config.toml
num_hidden_layers = 23
hidden_size = 64
num_attention_heads = 4
num_key_value_heads = 4
head_dim = 32
intermediate_size = 192
vocab_size = 2048
hidden_act = "geglu"
norm = "layernorm"
norm_place = "pre"
norm_eps = 1e-06
positions = "rope"
rope_theta = 10000.0
rope_fraction = 1.0
qk_norm = false
attn_scale = 0.177
bias = "none"
tie_word_embeddings = true
parallel_block = false
init = "normal"
init_std_qkv = 0.08
init_std_o = 0.08
init_std_up = 0.08
init_std_down = 0.0
optimizer = "adamw"
learning_rate = 0.00349
beta1 = 0.9
beta2 = 0.95
weight_decay = 0.1
lr_head = 0.00945
max_grad_norm = 1.0
warmup_steps = 308
schedule = "wsd"
decay_fraction = 1.0
decay_shape = "cos"
final_lr_fraction = 0.1
batch_tokens = [16384, 32768, 49152]
max_seq_len = 512
doc_mask = true
train_tokens = 129700000
max_steps = 4050
dataset = "wikipedia_en"
Each number is 128 + 32 x the weight over its row's rms, rounded and kept within 0 to 255. Layers, rows and columns count from 0. Numbers have three digits each. The size before them is the row's rms in percent of the matrix's.

# v: layer 8 attention value, 128x64, rms 0.115, rows 36-63, columns 0-63
# o: layer 8 attention output (transposed), 128x64, rms 0.123, rows 36-63, columns 0-63
# q: layer 8 attention query, 128x64, rms 0.143, rows 64-82, columns 0-63
# k: layer 8 attention key, 128x64, rms 0.148, rows 64-81, columns 0-63
v36 083:159181117135147166119114126094103157136147105098096156084096144093163051141147126119084180128157187099090121108156072179124113069136111130060158132165101120137108094141154166145149154152058114
o36 099:164141122115157108150143140170114104133138096107135121178104106129132031114130114095149141128105098183117139078176112070135131166201145134117121080208110119088153084097088168139131181109158114
v37 084:110123147080138123190130187141062183111170112125138101182129150063125136114131162111091122188074170144050141136110093129170114091083116107175134128129087110139099137147168098139167100131126100
o37 096:160116143100124145100161106144106131102126140104102157130099146079147087155101040119120143137105087111085174106188142068116140144175139113080107100225079066113117127124146156155146133167150148
v38 094:114075107135151136131164186129150109103136139125114161130127126173135101096120118058123087160055139132161128106147143147037083172151082126207096170100124147110083133131108140125122119169190156
o38 092:092133139117128159146119140143131178120118069144108087153139179136104079143097079113119200143107150061130167167082109201145117109154142179119046136116144146124108136180124129160146126116060100
v39 094:165137128114142160135141145128162099138125150106138141051130141170112102130119200150147099069142125128184125145117154111117166122193142142105086127114187184135214101169127078115079146159168085
o39 098:057175070144158108139111130138142120192121159130153103156157068145181138112096188123121174134112142114112100163100138135156117080136120132169083143083121186167090135121060097119097091078106129
v40 102:105154123087056174112122101080159143163090156129105144182154135140164117152112093161176079088127119105153081134060124148180211149127082117134146140097080123096131156110134125175079112113139123
o40 103:111122169173109087137136100118139126118125141110177168107140068142149112114124189157148065094106128112183101191113141077129109144138095141128178109053160137133056118156082113083184133138137168
v41 090:119080140138146120134124170144131128175135123110114105157196133108073135109095055160146139141105121138201114102163133082063180144138093140125080158150103114074149122089091159159121108107207162
o41 090:154137109173111128116092142154109158113080101145124107107146174157071132129122150147085101168111117049184125157105180200128092119117105094182107134046177092152124143161119104151162157154150141
v42 082:127108134125108076198103127141128144153129167099135063155113090140178149095168136086138144131038173132069123175087110140089098096056167110146134131146150119141120152114166140129166115126062137
o42 085:079124187058086127121108134122157103136095157104097131107142143095108198114150044150129159126114128122144145100107118162136131119094152104065120162157116113181142142090193194140163151187142123
v43 099:189045125120117113087110130116075108120141113140153122131094150113074116150137140157109163133143116096148161147100086094184127166103186071073179136122140109162201100126128068134133180114126154
o43 095:160159104135167119093082109168129127131103144102148125130135081105099122099146184154174078130157123154046078136214096112085150150097107136178103161209104116129135116121129103099133103081143154
v44 113:145109123143095127144111067115106164084070112129117097129168070104147157163053115126120098129155127123107087124128156099131182158083129153090154125171090169100056137128186187161157165125098159
o44 108:147088165129071168135144169106139190064146158092119135080134130084110126114185093104131123111140155200140144115117112133128092183121054113129227088135134098130112096119136141103115128139152091
v45 090:107127104063115096137127136125073171152138158120122138156132104125168156138110137100106099090163114102147157132067157097167169121158093080170162101121053133132180167174134156148145080059073099
o45 090:117109201109150098108134137048122124130146149089164181116098154092177142121058135163142145099131127110135097109137193100146172171131116098112166143107145082134036135123157129088109133175097115
v46 117:123129122160150145163145124113105094145116124094090131059094149142128116135157152092098174112159129134113110149150103239168121096137197210147107124116180101193139081097132155117134126155096108
o46 116:142152128110113081097135092138132089192115117130104138225138077156139049107155102076160180134139154171147135125128105074103127074110156147125132150188123144129189107096080127137126132101111099
v47 095:114167129057154126097135077088066164121147099117126153115117118123137161152145102116134152147124154168115091141075106209132154132078135091103162159155098166174125117132183132095186156115050146
o47 097:119070158135116153137134144121144103080127144051129140149114102086143092136150133119104144113148113164099117106129122094096165152146160154092192114255127090100114115127144176137150152154167144
v48 089:143162131119160131122140163115079146069132109118175125113072157104109114143144168083113175183093163129111169086182102142124041121153107165160091115113165098095121168177143098124121149178175096
o48 098:153100110132164154101121112201077130135153125154143138149109155135149099134118082089137176175129092125061148127144085112135157141176178153098057091212068139102153105125137149176087114113122112
v49 109:114088118181169108176133141196120130150142104183161090141103119075151108143175162085087090128092118138088161134137080085108139080144140152077186124155176096200109123127110167140131121148094144
o49 107:170187131011114148102149134099112126128138114140096129149096227139116147117155115120120161152146154170151157092195108102107129116115132100108088124177128160095142082096158141172137101156145140
v50 105:121067116135088176146178173159072129148135147111116103186153143160073106121166086139104175125121070153170153151142136083156113102133077145119086074113177142139139074120113147191112082123129108
o50 098:163193106123125057103090115113106153145087096167125145095114126162121174149126126115166113111131165077139145176072183131146147073113132081176071173083143107119109154152080154122124105169156085
v51 089:111132091071141151108139094101106157111140102103157180061103146171157139106089161072142116101143129139167228126064151166110163139108114119165161125135183183175108109115117136123166137145132163
o51 088:056074159106131143126124119141164128057143121117109127196110095124185117146115151105114204083131150160108077088116143107161113146110154150121146123216114148129101074148141148107150090144098075
v52 106:167113177157104095166143079121190116147097149120127122115160109152133068138183180081122127103187070149146139182144161120173139125082129125133116134103140153167140036097104115124107171082133127
o52 115:128211100126110094145131123110137125171133129122100151120167097139124160125119132145123072061160153142120123138098115128099097103084106155201144165039167159181138159116066193113109124091115112
v53 101:151155166174162115087118118125146151131134102146131085115158142170117134160189159186136143113156081165148073127158129071152138144114132110030136161137123143072115067104067112155076111097123111
o53 101:147166063156116097144152134084119133136159097134123094072130076193097150150166187142078015153172107111126130150148131155113154105091095121170157121087121145151130161119098157109121120098153140
v54 084:144062103173092120127099140158137142146085125108131126119123145118162108088083113178099105127116154178141164132110164102124135163064196153083064152058142141072140206104111143125111145152101147
o54 088:089103137129093129139119081209184128098067157137114101095125136084080147129130134158119080109118132155169152181148130165153097113088144139146123145045115086161130093079148128104142144137091055
v55 114:145123153178089062113118145164191088132165134146128128102139121169115171072198164126185141126102083158147133136121162071048074134144106144118085104102150172129137138103098158146094098135120134
o55 114:062138082132119135132120162065108119142116135164126094088126140176099209142123119164104136117127135092148151159101107217145162082070123116136100163040157149142154162133155140144106107152098110
v56 090:146138105103174144192127158122090156114126089135130114083083128092117085179135134096090154135152193173100085096178053128124147106093104159113109136172167132182081099155151115088179134161118132
o56 108:167128122106125143148138129187131132130135115104093124171112139116143047135120114062123162126111096141109136097148114063114132139165118102104114083239104107070155067103091169148136133089172111
v57 087:150122123094128140051122140154189118149150124123099156126104085095110152139143088127110122114156131143127088108127104062062145145139118093048161178197105120156193105153127135071155151102165161
o57 078:124115147128111170178048158100124152110107119090163101123147147118077140086137164158072144156096127166094065086158143135086170107173086059140103132153132164097116104134093123119103156087099183
v58 083:161123090167199130164115141135139161132143092114149102113029163137174112147150082095076091143074170103123152139138132136149136092171070121165083112097112131139145112169106187103148121146084154
o58 093:122142096100125134125148116206105111138132050096110130159064152124151086122086119130137180175108151165129144089165123091145128168189157122064069126178115111098110086090141166145137166087115120
v59 087:142103130155169143079153171135106135104123144108126141134095151113153144096151208056124157152047168121095225095154105143139105159184127137150132152115181167127121155121097108117099111142174105
o59 085:105108152094133125108135111152148120140131092157145145139116163198121132160077073090111158169143150117073144129167102153152140122134176167139034109228086184147119134143154102159091127134109113
v60 102:141079154115161112161148175077121122100134114153128180108153093134066131153182114075104095114118169138122057107142117125178140079123126116088139180124114105148129088158168057085151123155192106
o60 098:165131138140173178124130120125133167167169134086120128116141081108169048121111091075110179132140105125098146123143109113036135135179098124139084165176134139121126123112065163150147133069127187
v61 090:111202139116125127143109089162176054154065193155150096162156109166125152106133100143128063070134076152129125165129191125139125163146158159138119106128114117132158185098120106102086120077141125
o61 109:091136138145116122121138104080151121162128170129120124101157139151111215116118150155137122124155155125181083139061122140114116088078119110117160155000116148144101179110142094100111123124109136
v62 087:070100113108127113113131169191097130174171146144094083185146154189140124120198147203145158129141063107153158157159130088162146134132108135099110094140106134144117090121155183132105060126123138
o62 084:152189103119144093104119122044116131152081102167149108119114096164092183166152167179140080093122145064129156138117166146135132094114129085143153153057133121128081169101162129137147116193140098
v63 088:172111109174094085163160112122139076096123152137122158147106101162073133112218121133127145081130158243130130111129131058123162110076133129130169132118129144174143132114127154116109094173126150
o63 088:097123151133116171135082140099148100176107135138125079085108119171110176127125112118115186038190130144146152137120108179145189090071092091163102165062144147141146129100139161145153142104092146
q64 111:104146093099207145087116139137123097160126113085150094141110142123171117120048067086133135155104102091091159128149153176114191111121169136145171151104116159099127121123161071186140136097080085
k64 097:123070082122146134124172038154106132161108125131088105167162083070100181178157161180135094135132120136126111145068121090156141118130114122090157118161074142152130095103101119188148076154151136
q65 080:109132197169102088110147070136113128116125141184122127106125069125064167129170147119200105108124101073128158194077140125088095169181143126150058124147159116130113122114151166138127103166142122
k65 088:133072166131128164151094128108132124103197169089143120125155112117139122104202002129067150081128129128114079103131141073127096147161098089135159137105157158124137115171132094127116129111139148
q66 114:099047152190154139174146143101078162086178163084118140097120137103133169086170178116110128095136126138125097122134059088109100133099119166101112053134135144125147114152151155076093161157144152
k66 095:116157144104129130165055176063166168084128124139136123148164157129157049108133098142063201155145150101143125134180127141105098095116089104114119158083130075126094118178147109112148163090152134
q67 079:084096087164146171134125117090108166103161162079143142154135160068205103067145144132104169142180108150151127114128051100133133079086099129137150122100098126132080085137185132098091167131139126
k67 079:100154150132132127132094164100117127099095106133144115149163151123185008117095114129096185196132142081114113137180149151098130059145128111140134140078123060123112125143171078137146134103117100
q68 088:159173133084099116113099151157127089134085054196137085110123123167123097190103107141165100191152101089121143119110183133151145110145119104159120217144134142140127158076126129178163125111138085
k68 102:165102101077125119134171103188073094156132153084105132168125134128136213158118118132184073154121112112100163121079180136147144159144131109102120093118136134130153170099190105141125036143116137
q69 087:159162180150131103075107149151115126102151102211133132077094055165126151155127112171155077132161076140134083131103154118163180176141140137137132121131136155088186178088083111095124127097154112
k69 091:092096103029166175108132105176129101148167145144152127122077083153148201110128107092139081121106137155106159134120169187166130195101144153071106119135134142132151185123128123138094110131101157
q70 079:177145164126129106156122128128114120107132085206121139091143107169177117185184126175159131101118144107092056081108156073145081134173087151141108197127122155114183155098086121109144137151132114
k70 094:122117086090130083104140134153075106172108116038146138120116144100151189141102118106155112141076095149089159111106221158161136164132111172143112139109155182128166185124179100113096104118118127
q71 109:099115139152115145156074169091175147084134151141187108071140091097080194061139135112123100107127135141147092076166079136115196147122164147108134088160168148152135156155164081091149138106153127
k71 083:109109164149141148119070137080147148099169151204111125132207113139120118134158162150089112160126147162132073172113082130136112114119172121072134143128079067153097098123090157101119152090121205
q72 094:100173127122078109066134169104180137124118137065129073114107141112100106130058114124128157175084136099151123131195097151134143115113166125094111050123142117135105159150188075185161106108113115
k72 093:161140137150169197105112061116181188111162139164119142128155089113123070125114123173114123144164127137165096111121091083159144162090182088107175147148148090176112081111098093124122166115181160
q73 060:108166141148130155139131107109150143163092113096132095167178116129183080169115104132100127121102156116147153112104171059019140099096078136152119095132120153098085145083141157088140156100179170
k73 185:182133093094118114096199129209086099192083084106106128130092119163137141179109132103159129173121118127112136110106167136175120120128132116157165154156143163127170149091136112142149043146133069
q74 115:138153114142146048110152145169173114130095080139117104108105159143132096167080104127144196172116153065067156091141105157145096125156151141133118169090140093093132162150127094181136079160115067
k74 065:145120064123161110141111104148100170123093132085104134084178114052100155165110093131157125095113139148157127112113161070172197160097087123140197123108192148136088132156143070131105133096120102
q75 100:102085190118138168118149061144072138116132151131144130190129090111159135162101070094132177095136097099101175192086168122127101139183143138123053152156109140099131102096119161126105169123095150
k75 087:116072183101145119105118161112123109210139160077158132128093107192135145083138113099134208081100139140145148148168119196111097092112129115147076127102107122084167124180153090137117094116099111
q76 098:106126162143120135119149129169082122117151096111112148154126174125113107151102117083093187159087141074123110127201107095096055133198113149118045079108158084116126123161158081169140131140131160
k76 091:161145108110165104120122164126091163139129083073069109136147128089096058116028133130146132147069140148154152095104137162150124128120082111133086166096203105138147068116124150157123102166150118
q77 100:098118162144086148122124115153097102113162114170077111071158132140140134142181094142162066149134143139187105116105186099137114165146091176160131169080172109094128178076099116085080086149148168
k77 095:035135142096137169119169091111050091168095135097153112110126171105136175082083117128156100058115124115140161146075149163112147127151151151141101136128155118143171153127194160123159161150106164
q78 101:108191123158122116064132124100104147104121107110107098112154150095176137143139123171183093137140124076100074136076160218126113113120110199150138154136175072143073124122157171140135118133083101
k78 101:115102129082119146200153070193068114122129127104097163140163144117143126085142101124171114113189119122122140099134119080173161159095121133160140126149076097098137123145213053104115113093164124
q79 097:118178102137179154167101125101083115151113104122127142163082134075137132123094132156091101131202129133129186160115157197128167138089151111102138140160111145062074073128170132156106171161075103
k79 091:162123170110085133175107121195125142122136099089141156162090129152132119123148048156128130166180120131134110158177136094131164122115140132108170072166092043064093139153085130133166107125132077
q80 097:147145080083151175160093178144149166091121123168128129111124126133212111145107114085094103139133176159114077085153123117151184114070136099114221103110110115159139129132127109108150178126179154
k80 081:126115138190141114116148140189103130092061140111095112130121163133109122137057157114189122189087137135134158187085124138133132130118202116131073150122087133119122135085036137125162162157139109
q81 107:131176100098152126091133130128137074226100095120110105146144121126123085140057063113173116173113116110137196157134186168135193102136144120138131169131126148118132143111122106191140105117080104
k81 086:121076145143155128085150107187109159145082155100102105133137083104103214165138169097162058109099105133099138163065166056126147142127127178140149097138082164125147145108115155175134117151116113
q82 078:083084183145108092116138112123077110103149114159090106088114077128080195127159139102159090100072112131125133158089130132076081205142124148123107080139177083118130142094121197136117109159147129